Each number is 200 + 20 x the weight over the matrix's rms, rounded and kept within 0 to 999. Layers, rows and columns count from 0.

# layer 3 attention query, 256x224, rms 0.0334, rows 63-125, columns 112-223
145,188,177,213,186,215,184,204,187,202,210,194,272,194,203,188,199,194,217,151,182,191,222,220,179,197,200,214,185,250,208,221,215,214,232,201,198,225,209,182,185,175,207,213,197,196,183,239,186,204,212,231,215,199,246,170,159,177,177,217,205,169,227,203,166,209,163,236,198,185,189,188,200,207,205,157,181,208,180,228,185,234,175,188,226,186,177,182,184,223,193,195,188,196,138,172,222,196,204,219,233,199,181,179,204,179,160,242,222,220,191,199
204,179,200,194,225,204,200,198,203,203,217,184,183,205,214,188,171,198,198,217,204,218,184,175,196,202,211,214,180,201,181,215,219,203,177,183,224,177,198,190,208,173,208,209,184,195,196,221,198,192,198,193,182,246,187,217,183,213,214,181,192,246,185,231,190,196,177,225,186,203,203,189,189,159,201,184,165,198,215,230,205,171,183,199,217,184,221,192,179,225,221,199,178,240,207,212,205,217,199,208,217,199,188,213,188,173,181,216,203,211,212,181
205,214,201,203,180,219,193,206,197,185,173,199,192,163,204,187,224,210,214,195,174,201,232,203,211,208,200,192,242,201,222,187,194,176,233,205,173,240,191,212,193,219,203,194,211,213,213,178,178,224,218,202,217,163,213,201,212,181,190,197,201,172,229,184,212,199,209,181,208,182,196,201,198,220,205,219,222,198,169,161,188,221,197,212,178,221,190,209,198,179,198,185,230,181,187,196,191,202,209,193,200,199,207,192,209,209,196,200,205,184,185,208
200,225,194,190,188,217,197,199,194,206,174,197,192,173,216,185,219,202,198,195,182,195,225,204,208,224,183,192,233,214,237,179,199,180,224,220,193,223,192,218,192,200,185,189,192,218,219,174,200,197,207,197,227,176,199,201,205,189,200,217,208,192,227,186,191,216,210,188,196,191,198,205,194,202,199,220,231,188,170,171,196,231,215,201,176,220,183,193,194,187,205,196,214,192,195,203,192,199,209,184,206,203,206,201,204,230,208,188,202,168,191,207
188,171,202,192,209,160,211,206,222,195,226,202,207,229,189,196,211,184,211,194,204,205,189,198,201,193,216,207,171,184,175,197,193,222,177,200,236,168,202,196,201,207,202,203,175,190,180,213,234,174,179,211,196,239,209,216,194,228,223,201,197,199,192,190,184,202,203,191,196,225,189,209,216,194,204,180,155,181,208,234,206,173,206,182,231,173,197,188,203,223,187,206,185,205,218,193,184,212,177,204,198,200,210,197,184,179,198,194,193,222,237,175
185,179,235,172,206,206,242,171,216,191,184,187,219,207,190,208,239,183,176,192,187,239,182,192,182,214,222,163,209,184,193,201,196,194,205,227,181,198,200,216,220,190,170,169,235,248,226,209,196,203,195,175,203,227,180,212,193,198,221,184,173,190,188,195,196,166,192,186,193,178,230,193,201,199,166,194,178,234,209,198,202,195,211,200,190,186,201,214,183,212,192,178,229,219,220,223,208,188,214,215,193,199,167,205,188,182,207,193,216,214,241,206
205,243,159,220,193,218,179,189,197,211,181,221,202,209,219,196,195,201,195,205,212,191,199,219,182,200,173,220,198,212,214,187,212,174,194,188,192,195,189,212,203,181,202,205,199,182,203,182,211,182,195,223,217,190,200,171,187,188,193,195,214,204,216,219,215,200,202,214,192,188,202,171,215,188,209,194,196,209,230,187,180,218,207,196,209,223,193,199,193,207,211,201,171,193,214,188,183,211,176,176,218,218,191,215,221,219,194,195,207,193,175,190
177,204,223,180,213,171,215,188,226,193,226,194,226,207,178,200,238,191,209,169,200,203,201,195,218,193,221,181,205,201,208,210,185,190,216,203,221,194,203,247,191,190,193,179,195,224,222,195,183,214,206,173,213,226,225,209,193,237,217,194,202,201,193,180,178,204,220,189,157,212,198,230,184,205,153,209,177,175,166,205,230,192,210,167,218,177,208,173,203,171,213,183,238,222,203,207,197,203,199,222,200,192,213,199,168,200,204,199,190,209,217,183
200,229,153,196,185,218,177,210,198,191,205,209,207,192,213,176,204,193,194,208,223,167,192,224,187,187,183,217,198,211,201,205,184,205,184,201,215,217,207,186,190,215,202,226,187,168,162,192,202,219,195,224,190,194,218,185,200,211,172,211,239,224,209,215,192,235,211,219,214,203,184,197,186,185,205,218,209,176,214,191,177,217,201,207,219,210,198,216,218,184,221,225,185,163,184,196,164,224,193,189,204,178,208,206,212,225,197,217,187,197,163,194
207,223,188,209,195,222,171,208,194,207,179,198,210,200,207,166,196,197,195,222,220,209,209,211,169,199,179,203,214,216,186,180,185,214,202,212,214,194,179,182,170,191,201,216,195,208,209,200,211,188,165,212,196,207,165,187,192,205,181,185,213,191,201,222,228,191,197,212,214,210,178,189,205,177,194,207,229,214,213,183,199,203,170,193,212,215,196,205,180,224,220,191,200,195,211,205,176,217,197,198,210,228,224,197,211,207,220,205,209,186,193,209
173,180,224,209,221,162,263,204,243,203,213,200,201,231,173,175,239,182,212,199,196,204,191,211,232,190,220,175,176,173,199,207,185,154,212,224,209,226,196,215,227,224,191,166,219,232,199,201,183,200,226,128,212,223,163,191,202,182,189,180,189,208,224,187,221,210,181,197,177,174,226,237,213,209,183,225,181,231,213,206,210,190,220,192,168,182,195,211,246,212,197,202,212,228,218,203,243,194,193,245,166,204,190,198,168,187,207,208,189,209,216,219
217,188,163,169,202,163,225,200,219,205,202,234,212,218,190,218,201,180,185,171,221,199,162,247,226,187,206,219,193,174,191,221,225,189,225,182,230,201,180,227,211,198,197,192,187,234,205,185,172,203,250,203,183,231,196,205,195,208,200,189,221,201,192,191,210,210,198,192,162,184,241,208,211,190,225,249,184,186,193,199,240,185,222,188,166,185,191,184,203,210,204,187,199,218,214,201,235,208,200,226,167,179,171,203,183,181,219,180,185,195,208,198
196,202,217,199,189,197,202,201,217,218,188,200,180,200,204,201,189,200,258,230,207,180,215,204,192,184,207,224,175,223,207,186,195,199,190,187,206,219,212,199,187,173,215,191,193,164,189,197,200,186,216,195,222,179,218,200,192,193,197,191,172,201,217,192,218,212,197,193,207,190,212,208,219,244,237,194,218,242,218,193,177,206,226,175,185,216,195,170,186,199,194,225,183,202,180,183,195,183,210,211,200,233,191,209,211,219,173,197,188,188,189,195
213,198,193,193,182,193,176,200,227,226,208,198,206,175,203,138,208,237,193,184,236,191,206,195,188,197,179,188,203,232,169,190,210,206,199,204,177,166,212,171,187,197,232,210,193,206,204,181,206,208,179,202,203,260,182,217,160,219,177,166,187,203,189,229,190,196,194,217,200,223,182,218,176,169,189,195,197,183,215,194,194,200,215,210,221,174,175,195,173,211,165,170,189,199,260,204,170,198,196,185,208,171,219,202,195,212,185,211,249,221,242,196
196,198,178,209,180,190,191,208,189,205,210,223,221,208,217,208,180,219,160,172,230,208,199,215,210,171,192,210,189,210,185,196,203,191,208,199,223,145,198,183,193,219,214,218,235,212,198,189,214,166,191,201,233,251,207,207,191,225,221,197,181,209,172,192,192,168,189,207,222,223,192,209,200,184,222,195,208,182,218,225,224,197,197,201,220,230,173,176,170,217,175,181,195,208,209,175,219,193,228,191,194,198,188,212,213,200,207,218,218,207,225,174
182,190,216,188,235,186,232,198,193,210,196,169,236,189,193,215,249,198,225,173,188,216,189,208,199,204,214,186,206,161,209,204,191,186,203,196,201,212,183,226,242,217,183,161,205,210,228,202,207,229,192,196,190,212,211,197,202,187,210,189,206,211,198,184,184,183,230,184,188,210,224,222,209,186,178,200,183,218,177,206,222,172,201,193,194,167,213,205,188,203,196,187,228,232,181,228,206,212,182,212,203,209,208,190,176,174,220,197,219,209,223,216
200,196,206,179,158,202,151,210,205,208,208,183,200,196,221,198,170,190,219,187,205,218,218,191,181,234,183,181,222,221,175,235,214,227,193,186,203,207,198,187,178,213,252,237,192,163,201,196,177,206,184,231,177,169,260,210,222,205,219,203,201,201,212,213,238,170,200,192,196,218,170,180,213,228,230,217,190,200,207,166,183,198,195,212,201,218,202,176,205,207,249,199,195,186,201,206,191,220,176,191,228,191,231,193,197,228,193,185,192,201,174,210
195,182,209,254,189,201,201,204,233,213,198,200,189,190,176,231,196,225,190,176,221,201,212,203,206,180,189,211,195,209,192,198,225,167,224,219,198,199,208,212,147,205,214,159,182,206,221,201,189,179,202,192,204,237,182,182,196,240,173,189,191,222,228,211,202,185,205,218,217,178,202,201,181,169,172,154,200,196,200,228,232,182,192,189,194,212,204,174,240,190,186,185,225,205,204,189,194,220,209,209,212,192,208,166,189,210,233,187,188,187,203,193
194,203,209,192,184,195,176,198,215,200,166,230,205,205,195,212,165,250,183,194,225,185,165,189,178,231,195,212,193,205,215,204,193,215,168,213,238,157,211,244,189,216,242,195,188,186,184,159,241,183,218,238,205,198,225,200,219,229,261,185,174,162,192,179,163,176,237,175,223,252,175,225,185,206,198,221,224,199,182,189,208,218,235,205,207,192,245,158,186,208,169,209,167,220,173,200,177,165,188,167,206,186,218,218,203,242,180,158,192,211,178,199
183,211,195,226,186,192,188,208,193,201,201,212,178,187,194,207,172,196,206,187,214,214,186,195,192,184,201,201,195,227,201,222,198,173,215,199,203,228,211,199,199,189,215,221,198,211,189,197,203,207,222,203,180,196,200,211,206,197,189,196,210,196,214,204,192,198,216,200,195,209,207,197,206,199,214,202,191,192,199,198,192,201,210,201,200,195,191,206,234,174,213,222,186,190,193,206,191,203,207,191,202,196,211,192,200,181,189,198,195,197,190,230
204,272,171,202,159,241,164,209,186,242,216,258,199,191,268,212,179,203,194,149,198,244,224,218,173,177,140,223,208,255,230,227,184,223,195,177,152,165,208,150,175,196,163,259,220,202,161,259,211,183,153,251,205,226,166,175,159,195,211,250,230,184,150,224,195,224,169,222,227,189,169,147,165,219,217,233,226,182,198,210,173,241,186,242,225,280,180,189,207,233,199,181,160,183,204,190,221,162,228,135,252,208,173,251,284,244,213,223,252,138,206,184
220,201,245,210,203,223,197,192,232,215,215,220,180,222,188,201,182,173,182,200,205,188,183,199,221,223,193,187,208,198,180,200,200,223,196,192,188,186,203,144,168,176,182,191,176,161,196,220,178,203,180,195,248,189,197,211,203,189,211,195,177,177,205,148,211,229,212,191,242,188,172,202,240,256,182,220,238,227,204,203,212,210,210,185,197,213,182,204,224,193,218,168,208,223,211,193,210,195,209,203,190,204,177,202,217,224,225,159,189,205,230,172
201,229,225,219,233,223,209,208,150,251,202,216,213,206,207,243,202,206,184,189,187,226,222,212,211,168,196,215,214,212,199,156,200,225,232,191,183,179,190,206,181,207,197,214,181,221,210,252,229,198,156,219,239,194,194,184,148,210,213,196,250,215,178,204,227,193,180,185,197,196,197,209,210,193,197,207,183,187,225,215,233,156,164,198,224,222,223,175,159,236,229,188,238,194,221,188,220,199,202,201,233,236,206,207,210,208,210,203,218,203,214,201
206,228,215,166,183,196,206,196,156,224,209,225,231,202,210,231,198,200,147,199,229,218,179,199,191,183,189,199,198,202,252,164,220,183,219,223,215,190,216,201,200,177,204,225,219,225,224,233,210,188,165,207,187,223,175,220,183,190,189,215,235,226,184,214,197,225,188,231,185,184,198,188,155,194,178,209,191,210,245,172,209,202,232,193,197,228,188,187,206,179,209,189,187,190,179,240,259,180,225,200,187,225,191,180,217,211,185,196,215,211,208,165
212,198,208,192,197,218,198,223,193,200,217,240,188,187,225,203,158,201,178,220,224,191,179,230,210,207,187,217,195,216,158,212,182,232,226,202,257,162,224,175,205,174,220,206,194,231,200,185,225,189,202,202,231,202,216,212,170,238,246,194,180,184,214,199,192,207,204,206,207,234,172,248,180,202,207,214,215,133,212,211,209,235,179,209,215,207,211,167,208,205,178,208,207,177,182,201,234,192,203,172,218,237,215,203,196,237,195,196,191,200,227,205
207,186,187,173,202,205,209,168,198,205,211,187,222,229,172,209,174,192,156,194,153,189,209,189,194,177,199,189,191,201,194,195,194,218,206,197,188,206,210,193,200,235,196,223,228,178,213,199,204,201,175,169,185,247,212,224,206,241,215,259,209,197,185,229,231,177,162,205,218,196,166,203,214,225,160,193,168,202,188,209,190,179,167,203,208,204,227,188,165,239,210,233,220,203,195,189,223,198,197,211,235,193,200,193,179,196,208,154,246,233,217,183
212,189,149,200,215,187,217,216,202,186,191,176,217,174,212,202,198,194,196,184,175,178,171,231,216,198,234,215,208,189,241,222,222,163,239,180,197,232,171,203,262,217,212,189,169,191,156,175,198,211,247,241,179,197,191,193,245,217,196,193,207,194,214,167,203,194,191,196,203,199,254,178,196,155,209,227,194,212,165,161,216,195,179,213,196,199,196,218,211,185,191,230,212,196,199,236,166,221,158,174,197,180,178,201,193,183,203,222,212,198,203,253
215,204,226,190,237,211,218,212,207,210,195,211,209,191,204,222,214,204,203,200,176,191,202,205,202,187,193,217,196,168,240,242,208,193,184,171,169,174,193,228,243,210,172,210,219,180,212,206,176,202,214,166,217,188,190,196,187,192,191,180,180,224,229,191,223,221,176,220,180,175,202,216,179,241,221,235,191,192,195,196,199,185,186,200,220,208,158,198,214,232,174,212,175,201,234,199,232,196,194,207,201,184,190,208,208,198,184,190,227,205,243,181
248,168,166,202,209,202,232,220,213,202,179,171,197,217,180,142,220,176,199,211,235,155,204,208,205,203,211,220,196,186,205,223,230,233,200,190,215,189,153,202,202,196,215,176,172,189,203,172,199,190,217,190,195,194,229,193,232,228,198,195,185,216,214,189,237,202,203,175,204,219,215,225,209,188,215,184,217,230,204,193,204,199,242,203,196,166,214,177,201,227,233,191,202,197,191,184,160,210,209,213,161,219,221,172,172,199,186,145,182,231,204,170
184,184,198,236,206,187,211,207,175,167,224,208,208,228,191,209,189,176,191,152,228,220,194,188,231,224,213,205,202,218,153,192,246,183,229,219,198,193,229,153,206,229,162,231,175,244,209,216,208,197,211,195,157,190,211,209,219,179,215,212,199,224,210,211,171,155,180,179,183,212,205,200,246,199,166,201,186,196,156,195,198,206,178,173,202,215,182,191,178,219,185,207,192,249,203,170,241,201,182,185,186,152,176,186,207,189,195,227,193,192,187,192
221,200,186,137,192,209,212,213,163,192,216,227,207,202,228,220,206,220,153,218,124,197,239,203,212,211,204,218,215,172,208,199,146,276,215,208,200,184,187,182,163,210,163,231,189,206,191,228,191,204,168,177,227,192,193,217,168,175,208,205,185,189,204,186,220,223,190,199,223,195,202,192,205,278,231,205,197,158,203,205,184,200,204,189,221,223,226,193,197,214,190,153,203,188,226,208,279,204,234,236,194,199,181,196,228,170,171,212,191,173,245,197
209,190,201,213,195,228,171,168,189,173,200,174,219,207,193,204,152,227,158,217,211,227,206,196,187,198,186,191,206,206,176,185,207,180,160,205,187,234,221,212,187,200,220,224,171,170,217,175,210,207,189,180,176,201,197,205,178,170,203,166,212,208,190,218,238,152,187,212,242,213,162,179,224,224,202,218,192,171,239,212,185,171,192,193,196,186,255,193,189,187,212,222,211,209,210,209,185,193,197,199,194,224,227,207,183,204,167,203,180,189,164,217
212,171,204,197,216,211,194,176,222,198,191,212,161,185,193,183,218,181,195,218,214,224,197,224,203,221,205,215,215,193,131,157,223,216,172,219,176,202,190,199,206,175,196,142,177,188,209,179,194,241,206,172,209,221,173,211,183,193,186,176,176,195,159,169,229,233,184,214,221,196,169,196,197,184,217,210,190,182,219,194,213,188,214,199,199,172,173,196,199,228,164,194,223,235,224,188,216,185,198,223,182,246,203,183,198,191,230,197,202,199,215,197
192,161,211,178,228,214,202,190,204,168,180,180,225,185,205,179,237,223,207,207,167,209,219,175,204,202,223,161,220,172,225,158,191,201,237,243,188,215,186,211,190,212,201,182,197,241,213,206,183,231,192,168,225,222,203,233,193,240,193,188,181,192,216,189,189,190,188,184,194,184,202,201,206,184,174,206,203,219,164,187,217,161,177,176,192,204,185,182,150,222,206,181,270,220,196,212,218,209,202,232,196,207,190,189,179,164,209,221,199,191,235,187
217,246,194,199,161,205,192,201,196,222,189,211,193,186,211,204,177,192,195,199,230,179,215,231,181,196,167,223,191,223,196,221,191,207,172,175,195,202,219,187,194,200,217,217,199,144,177,176,222,173,189,251,182,164,204,145,206,181,189,203,223,185,200,201,221,212,231,232,235,215,174,188,188,221,220,214,224,176,221,192,186,244,223,223,201,208,198,222,234,177,207,216,151,169,206,193,163,194,201,151,205,194,221,220,234,242,199,194,203,190,165,216
208,236,171,222,177,204,179,220,182,216,203,218,174,201,209,216,173,188,208,202,233,182,200,207,191,190,182,233,195,232,191,207,188,195,180,167,213,190,222,183,183,217,233,227,179,151,181,190,211,176,198,232,180,172,204,173,207,186,192,216,220,202,208,203,214,212,219,220,209,214,173,196,195,209,234,190,227,168,217,190,186,230,195,211,211,206,187,208,220,190,206,231,161,172,194,190,179,195,193,162,218,202,224,217,231,239,199,199,199,205,154,196
199,170,236,199,207,196,213,190,220,181,200,195,203,206,185,207,204,197,205,200,188,220,191,184,208,209,223,166,200,186,200,192,200,209,215,213,193,197,191,209,211,200,195,176,206,229,219,208,179,211,207,173,208,208,198,213,200,215,216,194,169,202,186,186,191,180,191,163,191,194,219,191,204,201,191,196,182,221,183,200,215,185,193,177,200,182,205,187,194,209,200,190,237,224,217,191,221,202,200,215,185,213,194,188,195,167,194,189,198,203,228,202
173,224,200,195,216,217,222,198,219,193,197,211,205,206,198,200,199,176,202,195,205,215,194,205,196,210,203,189,206,184,182,186,198,170,219,213,221,210,198,204,184,186,166,173,218,208,219,190,183,187,191,156,218,220,190,184,207,222,219,197,200,182,224,194,215,203,201,203,201,188,196,217,214,205,182,211,189,201,209,187,204,229,216,186,188,193,190,190,186,209,198,198,226,202,207,187,215,188,197,218,199,231,200,209,168,203,247,182,199,176,196,183
203,206,171,239,222,192,216,193,214,204,201,236,232,230,203,237,204,195,177,196,211,187,173,202,207,176,196,210,180,192,186,197,185,200,210,190,234,160,214,221,193,206,208,217,185,195,191,208,209,204,197,222,204,245,197,186,212,252,210,224,221,226,196,195,196,216,235,231,201,206,190,203,217,191,191,188,187,186,215,221,232,177,198,184,220,203,190,181,170,197,205,215,184,186,216,181,195,229,186,201,188,217,197,207,199,193,211,198,194,207,204,175
215,203,216,176,192,204,209,202,192,202,183,181,202,177,183,200,187,220,199,198,184,186,221,177,195,205,189,204,201,214,260,189,212,201,191,196,162,219,196,185,203,201,182,188,207,184,208,192,195,188,209,197,203,196,196,207,205,192,193,217,186,203,206,192,203,209,183,198,167,195,206,203,149,207,194,194,198,224,161,184,192,224,193,189,195,208,169,216,207,195,209,204,193,202,163,213,196,197,212,182,213,175,197,180,210,210,179,179,219,199,219,202
164,185,196,180,200,200,194,228,220,209,223,179,205,185,189,187,223,209,223,167,186,206,216,174,214,166,217,203,177,211,188,231,184,195,193,198,213,185,213,195,198,214,205,202,217,209,198,206,192,191,187,184,189,231,221,236,183,196,212,211,191,185,206,209,161,190,188,192,192,210,191,222,168,198,170,175,195,185,187,223,193,187,191,190,213,182,195,185,209,200,202,178,208,199,182,216,213,191,221,218,205,202,219,206,193,197,171,215,201,194,221,210
173,208,188,214,180,214,176,219,219,193,220,231,186,213,196,173,176,185,215,211,228,189,209,220,208,195,176,209,182,211,176,207,152,203,210,199,234,208,188,187,179,203,189,243,198,195,176,201,213,192,188,211,181,202,206,203,183,216,211,190,188,219,218,197,197,215,212,228,217,222,193,236,211,175,211,228,235,169,221,205,210,190,213,209,221,226,222,181,200,190,231,189,198,167,214,183,220,215,189,206,200,221,230,221,193,244,181,190,158,167,183,209
226,183,220,215,201,204,214,193,205,202,198,210,180,175,195,214,187,207,203,206,190,199,205,219,217,241,201,213,229,222,203,189,195,201,224,240,165,228,231,181,185,214,225,184,186,189,215,179,207,214,207,189,224,195,171,186,183,189,194,173,206,234,206,210,222,211,192,221,214,179,195,185,203,210,205,193,182,204,210,195,219,198,204,203,185,228,208,211,230,194,157,214,214,165,195,186,200,208,196,189,177,185,207,196,187,223,223,216,193,184,177,194
216,169,227,192,220,177,255,195,197,195,186,200,180,203,177,218,224,203,200,210,190,209,176,211,246,244,219,203,204,182,206,217,206,210,215,222,182,219,178,215,250,200,182,146,166,195,213,182,200,198,235,168,208,206,203,201,220,188,205,210,177,198,191,176,206,197,207,170,181,176,231,222,207,203,197,196,199,207,168,200,221,211,212,195,176,180,221,203,200,191,153,202,230,202,197,206,206,179,211,220,178,214,180,179,166,191,216,177,190,214,244,202
177,250,133,186,168,228,167,209,168,191,199,173,189,184,225,217,195,204,206,199,214,181,207,221,215,153,191,213,162,226,232,218,195,197,195,180,196,207,225,193,189,211,244,221,211,152,162,207,202,192,202,227,160,148,237,187,202,238,178,232,211,208,181,215,195,250,197,247,207,226,194,207,188,178,217,186,201,200,211,210,166,242,184,231,232,219,193,191,203,192,197,222,193,177,136,198,134,228,219,177,225,193,207,186,234,217,180,223,182,212,170,188
192,182,222,210,190,188,219,201,223,186,215,209,181,225,179,213,214,212,188,227,161,195,200,214,238,198,187,195,178,193,166,238,165,183,211,212,232,205,205,226,193,219,194,206,229,204,193,197,162,192,229,160,179,217,204,188,210,197,232,218,198,218,225,174,215,204,212,193,186,190,195,231,210,228,225,207,215,188,210,191,217,206,221,233,180,212,213,195,234,188,198,211,195,194,209,172,241,217,224,227,198,186,206,206,194,201,213,203,178,186,200,207
188,222,222,205,169,173,205,217,219,186,215,247,193,223,200,183,166,189,205,236,198,179,212,192,166,168,210,209,171,201,184,214,215,195,189,213,237,198,211,176,188,197,199,187,190,177,190,174,200,178,207,187,206,211,219,203,207,188,211,156,196,215,226,206,216,212,199,208,209,195,180,221,203,183,228,214,200,201,223,181,170,204,205,196,175,193,203,202,231,196,193,201,190,217,197,158,222,198,164,214,210,193,212,182,185,192,197,193,201,203,184,186
208,205,191,199,184,172,163,219,179,192,203,211,205,200,228,176,210,221,205,176,222,188,215,205,224,219,208,213,193,201,220,194,220,203,216,223,196,196,169,202,206,213,202,217,211,193,180,203,179,242,197,226,212,174,214,193,198,187,197,199,213,224,198,208,173,206,200,205,186,203,226,188,196,173,207,214,213,196,207,201,180,206,190,219,190,204,189,208,206,190,197,164,206,208,169,209,224,233,172,205,192,175,180,208,214,218,183,223,196,194,185,205
193,187,206,201,212,191,205,170,191,178,237,227,124,171,167,216,158,202,199,212,162,227,180,220,205,197,218,181,185,204,177,216,183,224,220,207,191,229,236,213,193,185,200,218,188,172,128,211,199,207,208,161,191,206,189,218,210,182,232,224,179,210,222,196,194,193,223,197,233,185,210,200,222,227,204,182,199,220,230,177,219,185,192,209,205,194,192,207,179,169,202,209,214,161,207,195,175,183,216,201,210,198,223,194,208,196,222,210,207,224,180,236
206,194,175,198,173,232,179,206,170,174,186,194,196,157,194,245,204,217,203,222,178,181,207,207,215,201,202,215,197,172,226,242,148,220,229,176,189,186,171,233,198,160,202,195,212,182,187,166,205,191,244,205,230,195,216,205,244,178,211,203,193,216,212,176,174,191,207,176,215,170,225,212,209,218,235,229,240,195,165,184,232,215,199,205,174,239,171,174,165,213,212,186,202,178,175,160,206,206,229,200,190,182,207,203,212,163,193,187,197,172,197,221
220,222,174,209,155,221,185,194,201,169,201,173,211,171,219,184,201,181,242,181,199,216,205,202,180,183,212,194,215,223,184,195,221,212,202,174,222,197,214,220,201,250,192,184,213,203,207,198,173,179,170,201,205,166,207,182,181,200,194,205,213,188,165,187,195,185,231,198,180,216,207,163,217,190,200,169,190,195,211,200,161,200,191,209,211,198,182,224,189,224,188,198,211,199,187,208,190,220,215,219,188,223,220,185,209,188,193,220,189,177,169,201
193,121,219,191,276,174,244,181,194,166,213,205,226,217,144,258,269,207,178,208,171,191,184,178,217,183,273,188,194,106,185,179,185,192,247,200,208,194,175,218,207,189,161,151,187,236,265,185,189,217,221,126,199,210,222,257,247,209,215,177,188,216,229,156,171,180,180,158,185,184,236,249,217,214,171,152,159,196,152,222,240,143,188,141,173,133,200,177,188,217,192,211,259,227,196,198,229,218,184,267,161,203,204,143,128,111,212,188,194,253,238,177
200,221,207,202,205,184,222,200,193,211,200,239,196,230,213,210,195,187,188,185,191,210,196,198,186,170,196,202,193,216,227,223,229,183,196,214,183,175,200,166,193,186,176,212,195,217,191,221,217,178,205,181,208,190,201,219,191,213,205,240,211,181,194,188,189,217,177,187,191,196,202,205,183,222,177,207,198,210,167,215,181,219,211,203,208,230,191,192,237,206,179,209,185,198,201,193,213,171,200,182,232,198,178,198,226,205,209,180,201,201,239,166
190,203,167,217,249,147,248,187,209,181,164,164,169,170,182,203,236,227,239,222,185,219,182,210,224,191,221,193,184,143,179,198,225,148,242,200,190,211,178,270,242,210,194,173,209,225,206,154,184,203,237,191,201,204,180,179,227,186,199,167,181,216,216,219,190,153,214,199,172,204,230,241,215,174,197,221,190,209,132,211,217,191,201,203,196,176,211,216,201,202,158,165,197,204,188,214,200,203,215,227,175,189,199,218,138,175,245,198,217,204,200,241
182,187,182,140,192,203,208,184,160,197,208,191,229,216,197,204,215,201,228,219,176,181,227,173,202,187,210,213,189,191,256,178,220,182,170,187,195,179,184,205,240,179,241,188,229,191,200,205,226,238,185,176,184,149,213,193,171,186,181,218,208,216,205,228,189,236,192,202,160,210,192,196,179,222,192,203,170,179,180,212,179,213,171,180,181,204,206,192,198,211,196,228,196,238,160,205,186,207,203,196,215,201,199,193,215,204,207,221,224,194,169,221
194,203,181,178,214,200,232,207,172,172,193,217,188,215,217,224,177,196,224,200,198,200,255,191,205,179,218,240,194,203,250,193,178,222,199,175,193,200,188,181,196,188,178,178,189,174,186,194,208,197,224,186,199,167,222,195,185,196,213,233,204,169,227,205,221,224,158,190,212,184,185,210,209,248,251,224,181,173,181,210,200,199,182,182,206,205,203,166,211,226,164,202,187,194,180,171,197,183,207,196,178,211,184,192,202,200,178,198,186,192,200,193
197,221,188,268,203,198,191,250,205,265,173,230,209,196,191,199,187,240,199,187,222,200,152,225,189,171,164,206,145,244,241,200,214,157,181,184,244,199,213,215,196,185,236,220,201,202,167,190,210,181,184,226,204,228,196,157,186,210,249,186,209,182,202,205,185,184,214,226,178,217,180,218,185,184,210,219,204,197,235,193,237,205,206,208,189,207,196,176,244,158,235,202,157,188,199,206,195,195,210,168,251,222,205,239,198,218,175,218,215,196,195,233
229,196,196,210,197,191,170,217,182,202,182,219,191,187,199,206,185,206,197,175,183,187,217,203,199,252,193,193,207,211,226,238,229,216,202,193,212,224,201,209,193,243,248,209,200,202,168,194,200,242,199,215,185,188,215,193,203,184,234,202,197,193,208,214,206,191,205,189,179,204,196,170,179,190,217,205,207,192,185,179,212,191,170,215,176,212,200,177,230,183,209,194,209,206,192,191,214,222,181,193,221,156,194,185,208,188,194,200,196,183,179,234
207,190,152,250,216,233,231,208,202,195,146,194,202,202,164,181,193,218,183,186,194,184,190,195,195,207,189,165,182,206,213,215,230,237,200,242,222,168,198,201,177,196,248,205,183,167,187,179,209,213,207,206,188,221,211,192,191,248,227,206,185,172,200,205,192,218,245,216,200,174,190,229,194,181,164,193,241,216,230,227,225,233,232,227,196,183,185,180,221,217,198,207,202,211,200,147,170,188,204,208,203,164,223,197,179,213,196,181,207,197,204,213
186,188,181,136,177,208,189,208,221,167,191,196,186,186,200,168,202,215,247,247,185,192,239,196,185,226,199,218,206,197,205,209,150,224,184,230,187,238,171,185,172,220,174,182,223,170,149,200,170,203,227,184,205,195,218,218,211,166,159,215,192,203,205,193,205,232,181,196,226,168,213,214,187,213,254,233,237,210,197,191,191,202,195,221,180,199,213,221,211,196,197,189,212,191,224,188,208,193,214,246,202,184,221,188,211,189,203,189,186,148,210,234
172,200,194,220,197,228,187,202,199,160,159,192,229,201,204,199,177,186,168,211,201,150,208,163,185,177,186,179,202,214,204,193,183,189,192,233,220,188,240,178,215,215,209,195,191,193,208,161,186,225,214,210,192,217,214,178,208,234,198,142,185,199,236,188,172,177,247,197,209,226,159,216,200,182,190,168,227,157,222,197,205,195,165,182,231,189,213,195,182,183,198,258,204,243,226,188,191,231,211,182,231,193,212,197,189,198,159,230,221,197,195,232
201,187,193,216,221,184,203,181,187,242,210,249,201,211,206,199,214,207,177,180,207,202,211,206,220,183,183,221,217,193,215,175,192,209,185,193,174,164,167,189,192,193,170,228,194,212,221,199,239,173,198,211,219,273,186,191,205,226,216,198,176,197,155,178,171,197,181,191,210,223,193,196,201,203,205,183,192,206,175,202,192,181,213,203,219,206,192,178,185,233,188,184,176,186,202,176,258,178,227,190,189,214,144,197,228,189,198,184,212,238,231,155
212,155,189,208,209,206,215,210,199,219,217,219,208,218,187,190,202,202,189,203,192,171,212,212,228,199,196,220,193,188,193,184,190,230,216,231,185,218,201,164,180,201,219,189,185,201,192,217,216,214,191,175,241,224,183,198,184,199,209,240,205,195,234,208,233,219,186,182,218,165,215,192,231,223,217,180,216,224,220,185,234,209,192,178,172,197,192,183,196,216,221,197,231,212,203,166,226,189,202,231,211,209,186,221,206,190,196,202,183,178,236,209